From a checkpoint of a small transformer trained on Wikipedia: 4 heads of 64 (1 for keys and values), biases on query, key and value.
Each number is 128 + 24 x the weight over its row's rms, rounded and kept within 0 to 255. Layers, rows and columns count from 0. Numbers have three digits each. The size before them is the row's rms in percent of the matrix's.

# q: layer 11 attention query, 256x256, rms 0.0398, rows 59-63,123-127,187-191,250-255, columns 64-127
# k: layer 11 attention key, 64x256, rms 0.0338, rows 58-63, columns 64-127
# v: layer 11 attention value, 64x256, rms 0.162, rows 0-34, columns 64-127
# o: layer 11 attention output (transposed), 256x256, rms 0.137, rows 0-34,64-98,128-161,192-225, columns 64-127
q250 115:134118146155133051114099117106130133138118144152137132154158137094139165150097133131092120119122112107133130065153124128082162101174125109152135128152079095182116099102139093104135084125132118
k58 127:178137149151143118072132115145131115151111096132125136101150110107158114168104081142134174129160133118149107065146104149127135125099113106131118084161094123143133123128090089086131098141130070
q59 091:178118139120147157139128110143102105106140115100164128154107112167101109117129114132147115126164105100108158153087168087125097115114154155105143112104115118170124101089156112121125146078111148
q123 083:089103107132150125110108140110096120200114118123123100151150126169113120173112138107145131137154110101142123118115119106114122091145112117149170145146147121131080089098110097085152175129119104
q187 116:124163165131134111185117113113108133143127106137133107130084121105162092138086112127152148142135115095147101136142142128102107149122162132129129162101110121080163088156171119146125125098136155
q251 128:121145162125157095167120151162106125132167119094134084166099153110171111139109125143111140147110135115157139111139130152094122149105124132133104180086129118095133099142144136155140101121101158
k59 125:132149137110161118097140111123139091143074126075130122105102115111070078083140090121138139144139150100147133109123123101144161147120183147136102115095135112093153143161135112125145132105124181
q60 089:131098132062087145122159142112147168145132177088103140163150131176122168138109137163143143115106151152060138145137099135129130121115117121082113088105133108139124121153130137134151092121083096
q124 082:075132156093119130090145136132136177100137130088137081107130162120169089114113107109120154123158149175121155127142096145125125142085124124154082107117106131112131140106158169178119093079129129
q188 101:066105135124127120148168138141133124117151101087137077105120111134176123149100113149170076089124153118117092077141091151155115126089141114146110144122109137142162130111113123120129111152127121
q252 125:093111089123152143145147145130103121126171131127157092106116097138168136144106120137132083100138134125133126084132114104160145142118147120126143113135135157137158136134145123140159132117112133
k60 122:105083107098132140125146131142115144100139114160137149122121123095125112144124188107146097120122124101179135101169110105121139107121151091162109154074165125135121115126131082111141091152109148
q61 089:150142110126163107116119138117144140141139080159161072122099090149099089132114114178077170131162131148098100118101109089161104141136129156149175158113165101122163115141115114127155108167146149
q125 072:141159107106110131079114143158107163157125116112153108098108135111112127131111101150140122141155126128123124103156173171143136131096149115110150109153146150141193137157132127150159110130134196
q189 107:159160095078148156102131187136124149118108116169102117124127141170131196114146076128121083144171136119133135154171141155104145152152083121107106162095134132137122113154114133121178181113126169
q253 121:159134082103132158133078154134142121143118143118072138094129149166108187115103114124170109129221144120130123152164119139122133128138110134125127151103130115120145138148112111103178185128100150
k61 119:111160114122142128094123149139137113088116130170122131167103120117099103126132091184126113114136122124149153141133156088107125121147090100091131102117105140141142111135135132154132118166117150
q62 074:086101145126153153092099150100124146079141118100135139143127138176137132123104115114109112132151129097174160117069113127162132166156120082179134122121147135139178098162117123162169115092128199
q126 070:111111094119138127111116150166150124149138112090161150124099163138100139107095131106144143071166147118117121146093105119152136144117088158129128153123131114128180116139101157146106155122119129
q190 112:134145131118141130087076120088132148115150130117174103135128135147121114122106096117129148146128154139113202093122144164111120172125137161159146122143135138135139120168084112130102085083147135
q254 120:098128107108136140098093135114130150138127166157172091163138114140102132137119106118112156115092162154095137119094129129105140164109108142152118128136158145127144110150076096146105104073177135
k62 120:180109136134114137076112149150165162120096175163106159160103122113118157148111112124130164115122091166134124115135131140087158120104144141124139120134112152085113104126092144140095146113152109
q63 093:140124129097131145114148093143108132122106159164161164132172154114090144137098078097115124116131124117128138126112146107107136142097110125103141088128115156108098116133148161129173129126150171
q127 078:118113138115142130135127182164112126111122128157126177162155117116108165152088136110178140157105129134145097114123098157129120122111119107119137129112120129152136124105124146164168131145177163
q191 117:177116127100125136119125129155108144108135152168139159129131130119143123078112141127135108158120087135113091124111135057128128096110114118146117108141103140165127123111162136116149120159117184
q255 121:179128130074106129143131133151093158128146142197156130157119173116125139108120152133140099163107090122150089128123093073108128087098119108148121122156113169135117118115158125163137086181139175
k63 127:140102148094095114115069146164142114164149130187118150147122079117153121133122080143133146150096127116103114100145149079140124118127155125156099152126112140131135162133129153129113093127151157
v0 097:136136122129139119102114114164109187093174160124108133091143081166123099142120119113121165118136098134114172127103151115137124081155119144117161141106136142117171170170165145123122138114183123
o0 077:138144117128138115124145085104096104155137115108160107072089104133146138114083176088125180152082139158099111127177138160116110160106157104130152137127125126121096131150136144140150093140157145
o64 077:147108114138119123132128138134125133109147137114122144133142147121166125138142152098117121138108132153112123111097123140113079147129110092110167215127108164129127131157145137142168125125135218
o128 108:100089117153109136087128126147122179134168138119080112123143129148141086158103103131114136140130098139096109094126103126132135072159111158137167094077093129120141160138172166100115114118144107
o192 126:126146125147097151099113110116101169125159176141103123122092099149113093125108119148089152147149113175110125099136115097087095056158130123116111080118121120118135167143160163127121122140163120
v1 097:097116102167151140114149142176138135140137168145143128123125091121085161164146159105127167135098112155197139140102130121102105138150138106125129129128120090123087137144139132112144134121125125
o1 075:113092139127120111114162134140114137153141109130146129158117149095120139119125152100142133107144140130135093145101147130098106152142106139136147122125121171133136123093101088093120120113126117
o65 081:146115124072122109121166167138156120130099115101131140110143141114115143083140144131095115129117151120100125123135150130101077121094105135164144129148123122163120180104142162121136123128169127
o129 109:123116129157152109125197157108120143087134147118138152138140095111123125132114156113133147115118137171162141103135144135126138166122171103135176122137105106119106167144140152119108139096117185
o193 118:128104112137144113145146172154100158131142175149118169137121126138112136157135132131131151156096131178181155137112123133131110179167153131092149146151121127140106182159132136119134145102105177
v2 099:130138147165134126116130155112168156150109154106140105124098131143107138165115110072142126157150063118127083131143075169162115152131087098146128114115136082166141181106134147132110114136116148
o2 083:180131152139111118129134144145094112153114083158137142121138152144144135139099112121144150107114070139128117138111175132132139147116107162135131119188129097144181146096105132140125105139126122
o66 079:116114122112101145104104098136134166092169100156144083140117137144150163155142097103136138116145101147112129155106137121143140093145081196157146137136123145107134130083113129144158130085100133
o130 109:123113149154117147108114156125171158131101136113133154115144142168143116171098129097128131141146067118153139132141092170121132124144111085105115153107120120131133153122079192076097157143090099
o194 120:165109108120160132141136172106167134173125152087130200133104143172119112135124137114124110167085082099141125128137118136168134157146147107106133150097143113151124170141076202113101094122113136
v3 103:116140118127130104152118144114113114114105117149094087116149080090130184119162120107116125115118150097112112116098147124131144165150130129113142128103155098122100150120103151136112086149173129
o3 094:147132133105056114144136137139101137141117119109161122100133124095079117115107116158113159071101088122076143136126109136128085109104159168118155117124107165106127160106125141149131121145146154
o67 099:134122103096069113118129155148149143101114130160134129138077160124089115146131100116099108094156085144133123111103123127148128142103142135133153174090096131096098171165110109135133109175094119
o131 094:109112159138129149146126124126084101150142140135118091111146103072142165113118133135123147158137176153129119107127123148121139152141142121111145112120169107122096115155139132148142117101142158
o195 120:172138133128143121169102166156115142096117165102105087114177085075177156119116155151155132089134156083079107131147143145127166164147125152106136138109170095110136110107088143167147124124144138
v4 098:171100125109112144135083129073136083177142127111159123137144074152125150127136103154128108121117138092115159095150111129122101140124090152163125143098137151150128122159120125114136133133118156
o4 072:125142113119119151128125137122108143111173128137110155166149125128109148087110153163127155142126175135104147111146174116121114096125128101144077116134111118135122179140143173153137118181120148
o68 090:133118108139137150155128130115127153148141122100106125160134088068095157124151118173111132113117128115083117154112108098127116083136107119118116117166108170113098134091118119127162156139130122
o132 113:128145131146138153129088114098133107129097146130154117147127086110108151126149126143106108105144167073158140157161105174100145146105127092126137137110128116134107107149128125124144121120113103
o196 113:160145123145115140168127111107151100155139125152121134103133128132117125125129129121140119098134098113141097133142100126130105141121124146179137154094133121143092102156143124095136111117123119
v5 098:141147113138101117120096078147130090131136127085127168117094128102142153106130138094133139115147128099138163113137171156091156092092146079133116129090099162136115135087142160171107081132157071
o5 080:122093114165106109116109106134105104107129127114120102138147139108135099136108162117094148124123158090117116087140144133111159094128102107118173121092118125087127117134127121133114115100088104
o69 092:113130128124110112137120128138149113118113125089090113138152106140106138099131111080137126116210112135125131107158167152121156101136138104138111093134156110078085163122097151069083147099098089
o133 099:162190111131074147148105133116109189119131136107108144104102146139108133123115116090140134125135108149153176113135161136111113120106138081136095134105150157164103136102129155152149127150131108
o197 118:111153121149115173157089088116111142129153155088140166089136162145126139113107125064115116120101151101099148083098159144141127130062082110130099124126114155152128119091147144203135119140178140
v6 100:115143135118171118136140131181124121165142131122158135118132152155168150143102146136150184104102069111146154130075124101084131123107116181156121152138164086126160158111145163134134143094141101
o6 075:146128136126106075105138131089168110149127136096112106142099134142119125144147096143114153143143096140137166118153155135107087130127136130089146157124109149161084160089083135169181171145144132
o70 084:144140118175115120145143122141126113108145098151128161093126106134145132111110155124172166149120155109130101122070173111107115121115106155157156088117087121083132100136111138110194134148117138
o134 117:103133134126130151151154129131141124124136138100164150143098134091155143141089139116097146108112109137173119120107109093102088137129115157127148101136116120124175171117191180172128124130129118
o198 116:127149120123130114141129122175162169131118128103185098123108121119145149127087129141133138109149073136142124117119120144130132086093101146127162137169121114138163164117144173142085082118154115
v7 101:107095110152153149108136084092172157122146132167127124105156105169155124115154157126155082120127144149110116135115120112147110131166143126170151135154148091119136100137139111090146122122149154
o7 090:131114076134117135149144105107118088148154131104089153094108142148146097130142156055110149151136094165105148115166167168131155139108076128180134155149135092097121121123136122136134110149118152
o71 083:105157135139079134124156141112095114094160122144091109141080141140109141100167134167140149159122121136095148120114092163162159095136070091137133109115131110111162080143090110116113142135138118
o135 103:129096149104129123186117090099154098146129160175115116084169118137118132134159125135099116104154179168120093120110140078136165110162119108132159139106161107113107125144118105099148097109140168
o199 121:101117123135175156166090073139185126148105144143120148124184129122131125126160139162128122134122168195102080145097156114134148098119125122113155145118156098142111102129159128108158093084117174
v8 099:110135128161114102110140107155084178141136118141112140144141176064134135122138126114136104114105148123111124147128136094119123096119175131113165096078122105132148141112148119086169135112163132
o8 078:086109125176104150135115138120095114147145118148108124161145122129160124112144100126128139124137107094102177187105159176096117154124092153107170142139147128124163126098125108172137188153082149
o72 089:103121106139117177125129121129120152126136117126116088174175157130167135103129118148109098158112136123103128133156142143112115126112120121152124124123088127177150122158154139125177140143141149
o136 102:132142154153122103112123127141152176118114066109139140159121125097151182083150098126138122143128119108118157093119141083115136109126171127153132138120099091146154137134105115132156101117119148
o200 119:119135173158145105097154086156109197108170115110126159138116157126168153117132117136128124118112122155106163103118119081170147097132151125129166091089104096117124121112110118101147080126133130
v9 103:118068149151134126108145078140137101136084120126135144116128175135142108121109158153138152111152114123151107116152128114151126140130119148070096138151136095127127178167079162153133127118136083
o9 086:103139097126118121109149102090101132133140102161146111108126136089123134129149128101161164130123133114118135106107111120163115081129112148163158119106135130114115142113105096111150122171135148
o73 093:120085073083127095089128109139150145136123154156144134098141114176161143135126122117151160121138109112129073096132119132117108129128171149096099107112162124126103150135106131097078095155174141
o137 102:168095113143130104129147086095133092178071126161128127121076138156117100109086116086088150109143138117142118159172138158122129134114103070109129141123149120125150158150130113121181101116120137
o201 122:138063149111158104123130069139151135165089122125098160154123167133160118155119169163101127123166148115128119152155148130158118109125139123107103097151132116112170127153128167123140131093118095
v10 101:130112112112089150128112129128112117135127159086113111143129089143110152151152107154156116167133067118123117158117127102156148108150147128106136158108118136133122097134098126117126148104191144
o10 086:111131156124134125094138160111162138132114116129123129111130117092144154134190167095132126175153122138141150122105141115126117105171127117138125106154146142112108099106109166158111180137101105
o74 094:144130140104130104100099139107139155130140160142080109116148128084157125174160114094116147146157064138156108124083105129158137125132093121129125122120169129127129116103108103129163144134103111
o138 102:127112120152120142124077120084130132144119129139118116144159139124162143144164078180079154110117130120113124140148107106179170164143102092118108188124146175122168134144101125113126117104174153
o202 125:114111120150116117112120122118110113136118109132120130123164109161136139166115132164081121120117129116140127122167118111164107167077140131116124172123081140171150125151113075139077118156181095
v11 099:129142148135143135098098098101091120131127141125129166127118143138148145121096089124128136113161083119094116136153122121142170112154146111156123124101126046127155112115155158134142142183163189
o11 076:149145141116140144112130135131091099185126107151146133117115160163116129137125129099169165128147115151108113105130111112145148134123143099109137119156156145158161096110082109136108144085109126
o75 094:154127159062146147118131129139133163108131087159167149123162151127135122134120134113119110115081119134089132116140114087105155142133121153084105123111139112168115162134112143090133103163144177
o139 113:116135143138114126081094100122083119125133160150133095125102153138138088126090137109082098129137084091112130117139098139102155118130144103170123129125100098119170119078109120150136176147135120
o203 107:117135115125126069068091078113078149149125154105131114137112124132158141148138125102089103155180115126121124123122132160121116172142160111167154087125130046085154133112177164150142142137130125
v12 099:159129135129143095118167108133132080129126143100159121146106142101140137102110122120138135153119105118114119186130109144113096140130135150112167164070108155158135133108121154116118122098140129
o12 076:113140108142109125125126083128116152150094117133128154108060127096166164144098132122077098135122097113153094150120112143068108153111165134159115108137156140155166129136120112100063051114115126
o76 095:107118121101099128117119143156118128151103103110144118141151119106133160139100122087123114117164131084163095126102103124104158105146153100112135093148114136111133124167149146129111095132121175
o140 097:116129135153152078181132117122104144153134114121127125145130104146101119091155144139143123133102111091111145187097150138124102125169140127132138118068112109110136167143123159110127149111109103
o204 124:122146101138142087157166115154138084134153142125130137085154126110093151119132108182143102126104105094124129145151114122109079140159120123106167175064109103120112142151153135105106127103122118
v13 099:136147131154109080137105146126110133150144173124112124213166134067125119145114132145160142172121095133138136133147136125167135122143151116134128121115135131125146127084152084109126136080162158
o13 079:137119083090145125149133132157117129119138121152127122118109148167116148116142155150127117110101117131122105098126147132123155126152115131097128138138114132132102150092131129142138111135150081
o77 087:082112141113151122093117100139160146123131143181146137088136127147102162122129148147121127133156154120151077117096143121101142141115138120157099087125109129155134117185115118101111085090116139
o141 096:100118139132110069116103157122126117142114147088093102162123178101135136143106160136121127138128140112113118112162086139092138147161127131102115095125109085160163152136163111135140130144102129
o205 120:140131146149100093167112174117118134106104174089120076128134135106141095153088128120136153158141129135122094147157079100121149137133155128112139136091126089173202150165193107122099146146140136
v14 097:177158123095124158123116113156111138141143057126157135130150156185131118155112106100168124176118153159120122123132147103133168166154147130116093144090157136154163139159110138102125105164167124
o14 068:169137131125141129139156139121149091138087135167099176161134102148147112112157107135128119122135123143095132154119114098125110117088132098116124158125102158112115095172137154130112131129132100
o78 089:153145152104157152106097160162136149119142153136149109161112106191136132103128126142157123170100149082118115092136096099156115118097164109117175149119160114129135134090158100130108129127139127
o142 112:139125121142123137137081120157155070136115135099132118145161151133144150176115150111114078175131082135149094067120112142131148169139131110127123147097151147113122119133124136124119085143152146
o206 118:127144145124139125129119093164118130158112123126087119095134139156139153129136122149115120167099089120114081101147152111090138182138115137074111147106123152173106144122126158112088088131142139
v15 099:106150127129120135138118114141140129122152104151107147118088127123145138166132083117141145158142126131146167142129163173107140118079053127143143129119158089067145113129134098138155114116130115
o15 078:108131128142126095093107127128152111161126118100138094103144138151146129124133119099132121151134126147143167114128099123170145127163110113111124145123127128130091127113133132133155135123145093
o79 085:101112139125117116109112123118126113156150091096143099107111137106116107137105121117090181135127135138153156135091135130119147142135169133103132098095116114127111092115083103153177140069160108
o143 102:137128100139104109111151132131159154125215121110096133131140138099137114174130117153139120154105150111123165116157160131107129116135094142128119099112104103084142108181094125132132120160116133
o207 127:178171139150102139137145143138144123118200124133116166142121107139142111117120105110131114160111105136150146131126137177123124095107079124140117122128117102083150133169105114128101116167116136
v16 102:121136115130204129093150071129143096150123132121117124121127102137180139139127138153148107160176122113146142154138142120145120123100127134156119112132107128118097088091126131165155157141144094
o16 075:102150141114127084129121147082140162113121128158166146130087106114069139119079112147157116162097149131128111092135112147134110149105096140096162102113137074081144124135139133125115108156123136
o80 097:120101132162121141114143141162112137134111096166121132147105126127165125148092131104129175156113093138135115167138126165131130150123102146119136131142141119138143099107116144123140109153116111
o144 103:136112118093143121092115110134155106129113153074088091114113103077155136124147129110099084119139097152112127095157096132117125146118159101166102136130154164115092086117137155178143146125133115
o208 130:135133112101139139098121144141153119140091128080104096114130093132115177121132162144116128112133119133104155154131141120106154180122141110168107109142117165162077091144106113156121134122162143
v17 102:202146100116134111144146114115098134123187131169161146152144110153149125127137158110187098063095149146104098125112149130078152114117124139141140122114167118115128159128150119104140154133143139
o17 084:135126109146129143109094147110122113129141191096093121146126152133155096162166161079130149139110145113086117141133172108133137178124139129129103149080145153107158117090113155150123134127142105
o81 087:119152165187168131119114122143130099150105137158140108145127124159155145078141115105116084119085116117142133134140133121141119140148127131168117147150128147137120118128153123154134097148126128
o145 109:140134134129125079130121118150114114142118145126140159125106090125166124148140132111138104117128148134142119134120101121073137132130099147119129100106123136140135122140154149130113132136156100
o209 126:157122114139090062137132110146112135149160114153170162140110099137113118131156126120146100086093127127126128129078124150104144108112093131083143100114122128147153112152156119123110113133152131
v18 098:143141100100098130142126120088146144108066126115179123147133076143145091169116186195141146113138095120125138113137159102124109130102122115130167136114141142139171156119127145106109096086152129
o18 086:123101095139136117142113137166166123167152120079146153115147151130083087141144160099134140114157185152125132150109109149106179134114109078141146107081161130130110106155133122095127091171097076
o82 088:162149166128149142121161119097114129113095129162192130138149176146179146119137148110119134143114116166143130126179120136137125135127149115124111135139158112147116122117159122114079107139189107
o146 102:154130127101152099165115130098139105107067165158155079143153112141153143138149118148167126112142105115106126119122133101168145105139114096122152079148136128133119141127084162129108135112176137
o210 114:111108148110139099127122126115163140072079170120150076164166100120122116125137193143161152105156131131117122094128179092125157071101109129132132111137121144129137172138113160137053132104140141
v19 100:145124170127109105156157118129130179180147148137118147119104122149140151173142159115090081148149121129126118135148079114108188095117114172152108117114149122058108160154099103109115147149090156
o19 085:144131129112136136127162133135117148130157149143094123129119104095120127147134115166151103141093151133149122094134173150129129116116125134111123133138159114165104123133131098119094128103071109
o83 096:159139117128170142138139154105126135121108121125106117078119089132147169152159087144121122108142148121171127119116160139173140116132128131123108101146149102133124116153144108109101121132058176
o147 102:118129100150117126117110158128141149116105183139111112171111091125122109146114102096096101137146133131144135094138121123109172082149128151124098122163155116091085123132100130126125130105142138
o211 113:133163130147130136141113167143131170142083163193131158169080129142109136133172154143097108151120150129127140133116135087083149126112121151185140095149181115083084163118150105174115142101150115
v20 104:133052187174116117161152123181134150125118119127113119128142124115150141122103138093123107120095118126113136132094167109142128113112117081126116119056113175128166125114095156176144132120143159
o20 083:093134154111150112111140096122127094144136117134087109165110123126143100081131076101129082106146124155140091129152133126123143114126128131168153111143101106131144125108118167134100116069112134
o84 094:126165114123107126137115062096178105186076136044099121142131147133096119113173087109175145129116119139132101167118123152101140099099114120150139120087148146113137103155103139111147158115133140
o148 106:159085147158144153162125110142153148123074112126118146158159117134143142111083096128114166167098122127075140145125168119113124144086119067129140093071113125132097105114141134136122143143122141
o212 125:131046160168153134174117115167140165119132112123108152140143148140161115139091142100107147135109115145123144142076158111138149121119169106141132089096132146131112146082149162125151114143128130
v21 098:136101169185093121134131101125139149128114115151138115137108122130134145146145120168149141106123108116097152108105146135160128153132110169144151123091111146138129119125137146116091122132105126
o21 084:115105131116128150071138154148164107172149148167094110108158183084161167143105129144125160114116136142155139139135157116144151153115142122107119154129128164138137138134126105139174095132133136
o85 083:097125208097117116102114170155125159139159167077155115127145149089129096122124082118108101118130109115139132112102100141125149116104103153120120104153096121107138111108111126110090130165131081
o149 097:136164127180126131121123121132132104117139119157144138139087097123154156117144159122151159104131145144102130104136158168124145137101121147170119120115126117113109126095139124147111142139096149
o213 123:131145122212102109132090092113139149177100105160150134152082097135156141129155172164149129148124129098115127114129152125150164129144112152153117109092129149148083114123116110123142143137131148
v22 098:112140106126137106169112112144136153129101144132142117139138139152146135114097136151170111132140142137145135131126134182087128144137111131132126110129149160136110101118163113100093148126172136
o22 086:116145137163119116094122120117092164168097133123123111122106113145122140170116107128109145124097106119168119131073111111154146126168114133107110189139161156144133130118133120167112153109134116
o86 097:094153112163063150091125128151112160133114133105136104157124099104069164134101107117167118144138120090140135159146099155113164139114142115134128102093112130096109116136109169141146156086115132
o150 092:101151101134141139094106132140124086134130114130151135147128110134125128127077109132130115113140165170106127104149143156113168134112160166153193147128133161106128142063126113137084100123116141
o214 118:085143124096125138137129144166130145125132142141118128138095117127134114135091151148123122128166174143110106149110161143113142122151143166120180128106121149124142116096109085125105127147146116
v23 099:113120164150116138090090150136120098174151107146153124138137117102096125162110108078120128125144120103140113160179124109101123092168122114094149146112119110093095118143142123104090179163139141
o23 081:172149097117106116111130120149133130137083088140149137105154120106080162127064137112123136172116092117152067123143105133113126090156129147114090109135083132158169158103145138107140142128160156
o87 078:169128119175111127108103098189121161125151160106170150139107115106120141142092148108161123136122137085152161101082118183117114123161161153163135125136102138147161182132129132146093144128137122
o151 100:123154119111148137132131098123123087140123135111102131104130131108165161180162110095128093109156109124158140165168176102118109114128121128094148124123175116103086137112127150104124188132137117
o215 132:101124120128130155111125136089115082162137097145113146138163101088124156149152111074121119112117130141142118152178143131097094141160107082103122129140129064105105102107148121134132175146116123
v24 100:136114100119122146116144151131105134116165153146121132119116144146118157095157095122124110161159119165102146149122136152172121118096144145096101141136143121137087130119157124139122118082115120
o24 082:125113110183103129137100108108147117120143135109128131107106115122123158123102139118128102170126106129113115138143176134127122142074156142140137143132127148113085098143147127121117091179110158
o88 080:115093094126162143125136132148128152103099143097136117126121131154131147069086116148081150192111172116148138127118128148103127147109127118127147166134120139109113148112134139104163124121142153
o152 116:141118091102101152123099125126082119146176142131155156110142125154140155127150100131129123118158160146114124153152083151117087123148112111072128147112170123127086150138152132115127140121150164
o216 114:145153139108133131140144137142126154151182135103142153112137156114118109093157114108102069120124133168116135142147104166148146120114102096113103148105144146157087157108117096141135131139154136
v25 100:152135132133129137078113123117110122091154158144099134148179090131124105100139134149131121122131099151159136128117128143129115100114077114135142171119101122125117108106122103142129143157116137
o25 084:141112149155141116138106183147131107124110167075109134161173148111120146130138153125187139126148121149095084149140130098129097149125154133136156120108143112122092097138154162098139140146114131
o89 085:153136126134119137108129128124171161140167165126142162151176133090116145144117164158193129120155120105119134108136188102112145104161135125132091085110152118078128119122138141123137160148081143
o153 105:170064148143082118109126130104123088141145110112104152101136114083140164165144175100150097105164108158149154140098138162121102121124142118122176171132117118155101107120140129095132142094100087
o217 119:144102116122109130089101154133137114111155127146099156149120098112129131088108134129059119095122108146163162161097152165118082111134115114123151167157084130139128096110122111142138148095155134
v26 101:133109153133130152108095133116129118100111146128109141152133137156109119160117156103149114139114130083111127107095117129115125132138155089121143141099102092119194179180124149132105086097086116
o26 070:171109141146132119142104106141146138108124133111114092162093117170173160134152138127093157102151126122138157157138149127136144129162132173161134165158113099116091162129126074107106147144107093
o90 090:126078111106128118124146118119151118152136106121101153130161174100121109149127135086128148139148110168120104151127146134102140117122158129113118133135141157141152120138102115106082130122129124
o154 107:145109124120100123113075138118158111081126136142130121164160158144139109148127134093130127126120112146077152092126068136108091141130158161128085210124131116131139146116106144091112116128102113
o218 123:122118103122121154124065154140183120088123111170085124147143137108113137097145119101129121120092155132120094107100109116128127167111131096089144191086125114151168146136113144096145097102131155
v27 102:119142149143153104096078131089132101142138140148101142137148151116137093067128135097142152115078102158115155119135097171141157135119168175141136128129152156118102181134118146171144100163115136
o27 072:132173162087104108128109146111127139102118185124134128100091140169094147092121103159155122124136112135122106123080108145122115130079127150129129098098114131124085117140098092133140110173150096
o91 093:130100132130127102113141133158132139170114154141140106091130165156133126104132121106089179063108106121140156161152124135091141123129208151134127114131148140146127113170113104108111119163143145
o155 110:170115075149123116107079107109116133148114156120158154108149156107143124076122110093167150131095124130110126130087122094144122137105131165147103121159142126120148138096124141155140130148176135
o219 123:132103070153140121123111144112145119155144145150146163152135138089153097119086133102141129144091130125121143111115127138130102143173105137119123138148131140112096183127138138160131103119105131
v28 095:134113107154159066128120174133104134089116163110134080113080087111115144164068116154093136131137167134146093090110131160147129105129099150134150136126131157113138115149120121049148092129146145
o28 081:148151150134140120105151115100129107108080172135114097113095183164148130102145106129094119127105122111115171161087146158131108167116101128102121112153159112134139114132099141128121156156121099
o92 073:178127169159140109105117063112133075139115160155112142069121132145131183107111106127157135130143093132129125153129143174173114130173144139178122102164116157157147140169102132148126140165159118
o156 105:114116159126137119133129172147118152098099130111130138132105118102141138131097113163098110106164129126127093064102111155141112094119104209118124124103121139133127151145144131079134124132136140
o220 122:105147136145135131112151146150117118090143117111146122139156096133148117113104125174113121165163172094145127081120126142116061128126122197104130167129112171095146131150138162065155108138119152
v29 103:137169171145148110110131135112122141092142128165117120142085146115097124155135139164105191129128157126104096094124090162102103118096148102100124146140165096090142147134110129156116116141112107
o29 079:084158146122188098173145092118122111144096116177138122124129138125085119046160113170148129138134138138118127107112138121142143135146106107129181140148121126122135108125165121113147128097148117
o93 092:100195154124135076110103139090154150181144157158172138122107133165080089104131106140138154126139191166142112085111121142143162128097153104113162096122176149153131120098141115093118146088103111
o157 110:125167160123117124111154148112128164099118138115117141124118106176113130155141138115160143105127104102155142116114100148107112096110163130103162107128102146128158136123096121104132103129099100
o221 117:166113139125119163137116129111146132103132158111130151079108150165129131133153138094135151118105122133126108134136098148111131056137098142112128082112098123091164133144109138128136114109100160
v30 103:117143125205147124145115143103147155124147134123166125119135131101127143151126167154112120108124115159146112112175137159149098118146161151143129122148170159139149132095180141139103137094093159
o30 098:141105116105143142131119084087171080125118148101082129089141113137135156159127119139127114131124106150102148127094136120163129142109166134096113132119108110106150096115120112087107123156099100
o94 096:135080114128119136128120124126129151104098155132164120109118141123121151152143106108109101121166113138134115133086154139129120165131136104103124141109153145089088159099113135148084121106095137
o158 107:124142162144142134099133137125159138122152107121140144128133099087151164113129183137119114166129155137124136083202123125118121130128137147105114136153146141139158132126150160145155153104115148
o222 109:117125115147143103115078126105163132141150123130148111142120098136135157130160153106118129128097119127166128103187173133117106133152141142122140110136116118158140132181127152136145138085111143
v31 102:153140097096157100105102129126093125127092086118144134144146155142149123158110131113105156162118130129139112134100135116128122097102142161169102089152136114166125156142124142108080105115122146
o31 078:142153117135135125098108103117123090121129131097134145136115135145139109124125144106103110157114129124175125106111065101121131136123131097091156143150094128119126100114142117092145137112100127
o95 088:126153126116167137117112134123116130105100122162170119138097104151110125125119165129071106140132080149134120118123096089137108132175139118105128156124126091120102123142125135143105136136152120
o159 103:133101115136124122135108126116114147129093140114126092136130104163144148152152104126126140077125129149092123145118150102125126104116087139183125118152130162161102154147121169133099114163111145
o223 132:135131100146145140131071151082133161123087105133168150161109129095129129157115110111129159150115145134133083159120157143131132108114110144148111115113160124174128103116131168116100102132168159
v32 099:088161163071144100141136165145101124177124140128167141109125123119156131130113166123121069080155138073125147098133129125156128146089132097110120113095148119189136153133123117158115146111128099
o32 069:104130091146089138146160124119093110162183146098145129151144162115171087180124174109088173075108133131143132114140143126129152051095117135125121144072105148085118137132151126141157144106132123
o96 091:123153099112124135142146076126105091100146149162124110090090135126129128140138132085157114122120163152154135142104115151181147111133112145096144152128131135102138126133137130132118134077099118
o160 101:100135134095157130142102178169081140118084168099152125140131087134134117114112133163114106119135115057104137120128128130135100131093127128144148124143065109144113175103126099114091121115126163
o224 120:111166144097125141118119179129109107128121145105142118144154106092119102101116123128114087125176127072123140109088129116129096185108114108198144137104117136181103175127132137152128140145116152
v33 103:110135128150171166174112128121139119114094121137197118154119147125111150165136079148138142158093136147071133116108128097104129114165086110114123141138119124120099119113143147122127134126116142
o33 084:127177115143098152146146154113122157147133144154144063138165133092165128142136145152154126077105082118111114133144159126089103121146118162142143146114134118119112126138109108164190150136179168
o97 098:116138112114071155147113131126153128126148107133136126156156154094148144131062143161148109135133130116126139172097095104112115159149111144132110136162127159118144092078123136158188140103143121
o161 111:105180119139139135146114111137111145073144132149157119146108105154119122103109103140098090157101187142072086103141129127113146092154126101118125141155131133119103125154146125107123146119116137
o225 117:128164117128149143137114112117095101143141126119170123151091077155129145105156105133121155114096139146083119139155144093112145111171126109129118174141177105133119118123191134070101107105133104
v34 099:111082098145152121108148187103114086172124140109119126153160128141089139120138125125127123138132114145128121174144102110150147077086126101135107099144143127141167108153146165136126138167122112
o34 082:109114109102116144120148144132107109175119107126131144154137150154089130084092123138125142170126122121123101151127135142104158109131163134068146142122143114125172060146149137108171172115156105
o98 092:114111117134107141148134107150127105173161119119146156164132123136154128126130163130111107148144136075120109127169174121134181104087130121123096135130085128139108102127129134158085099124101159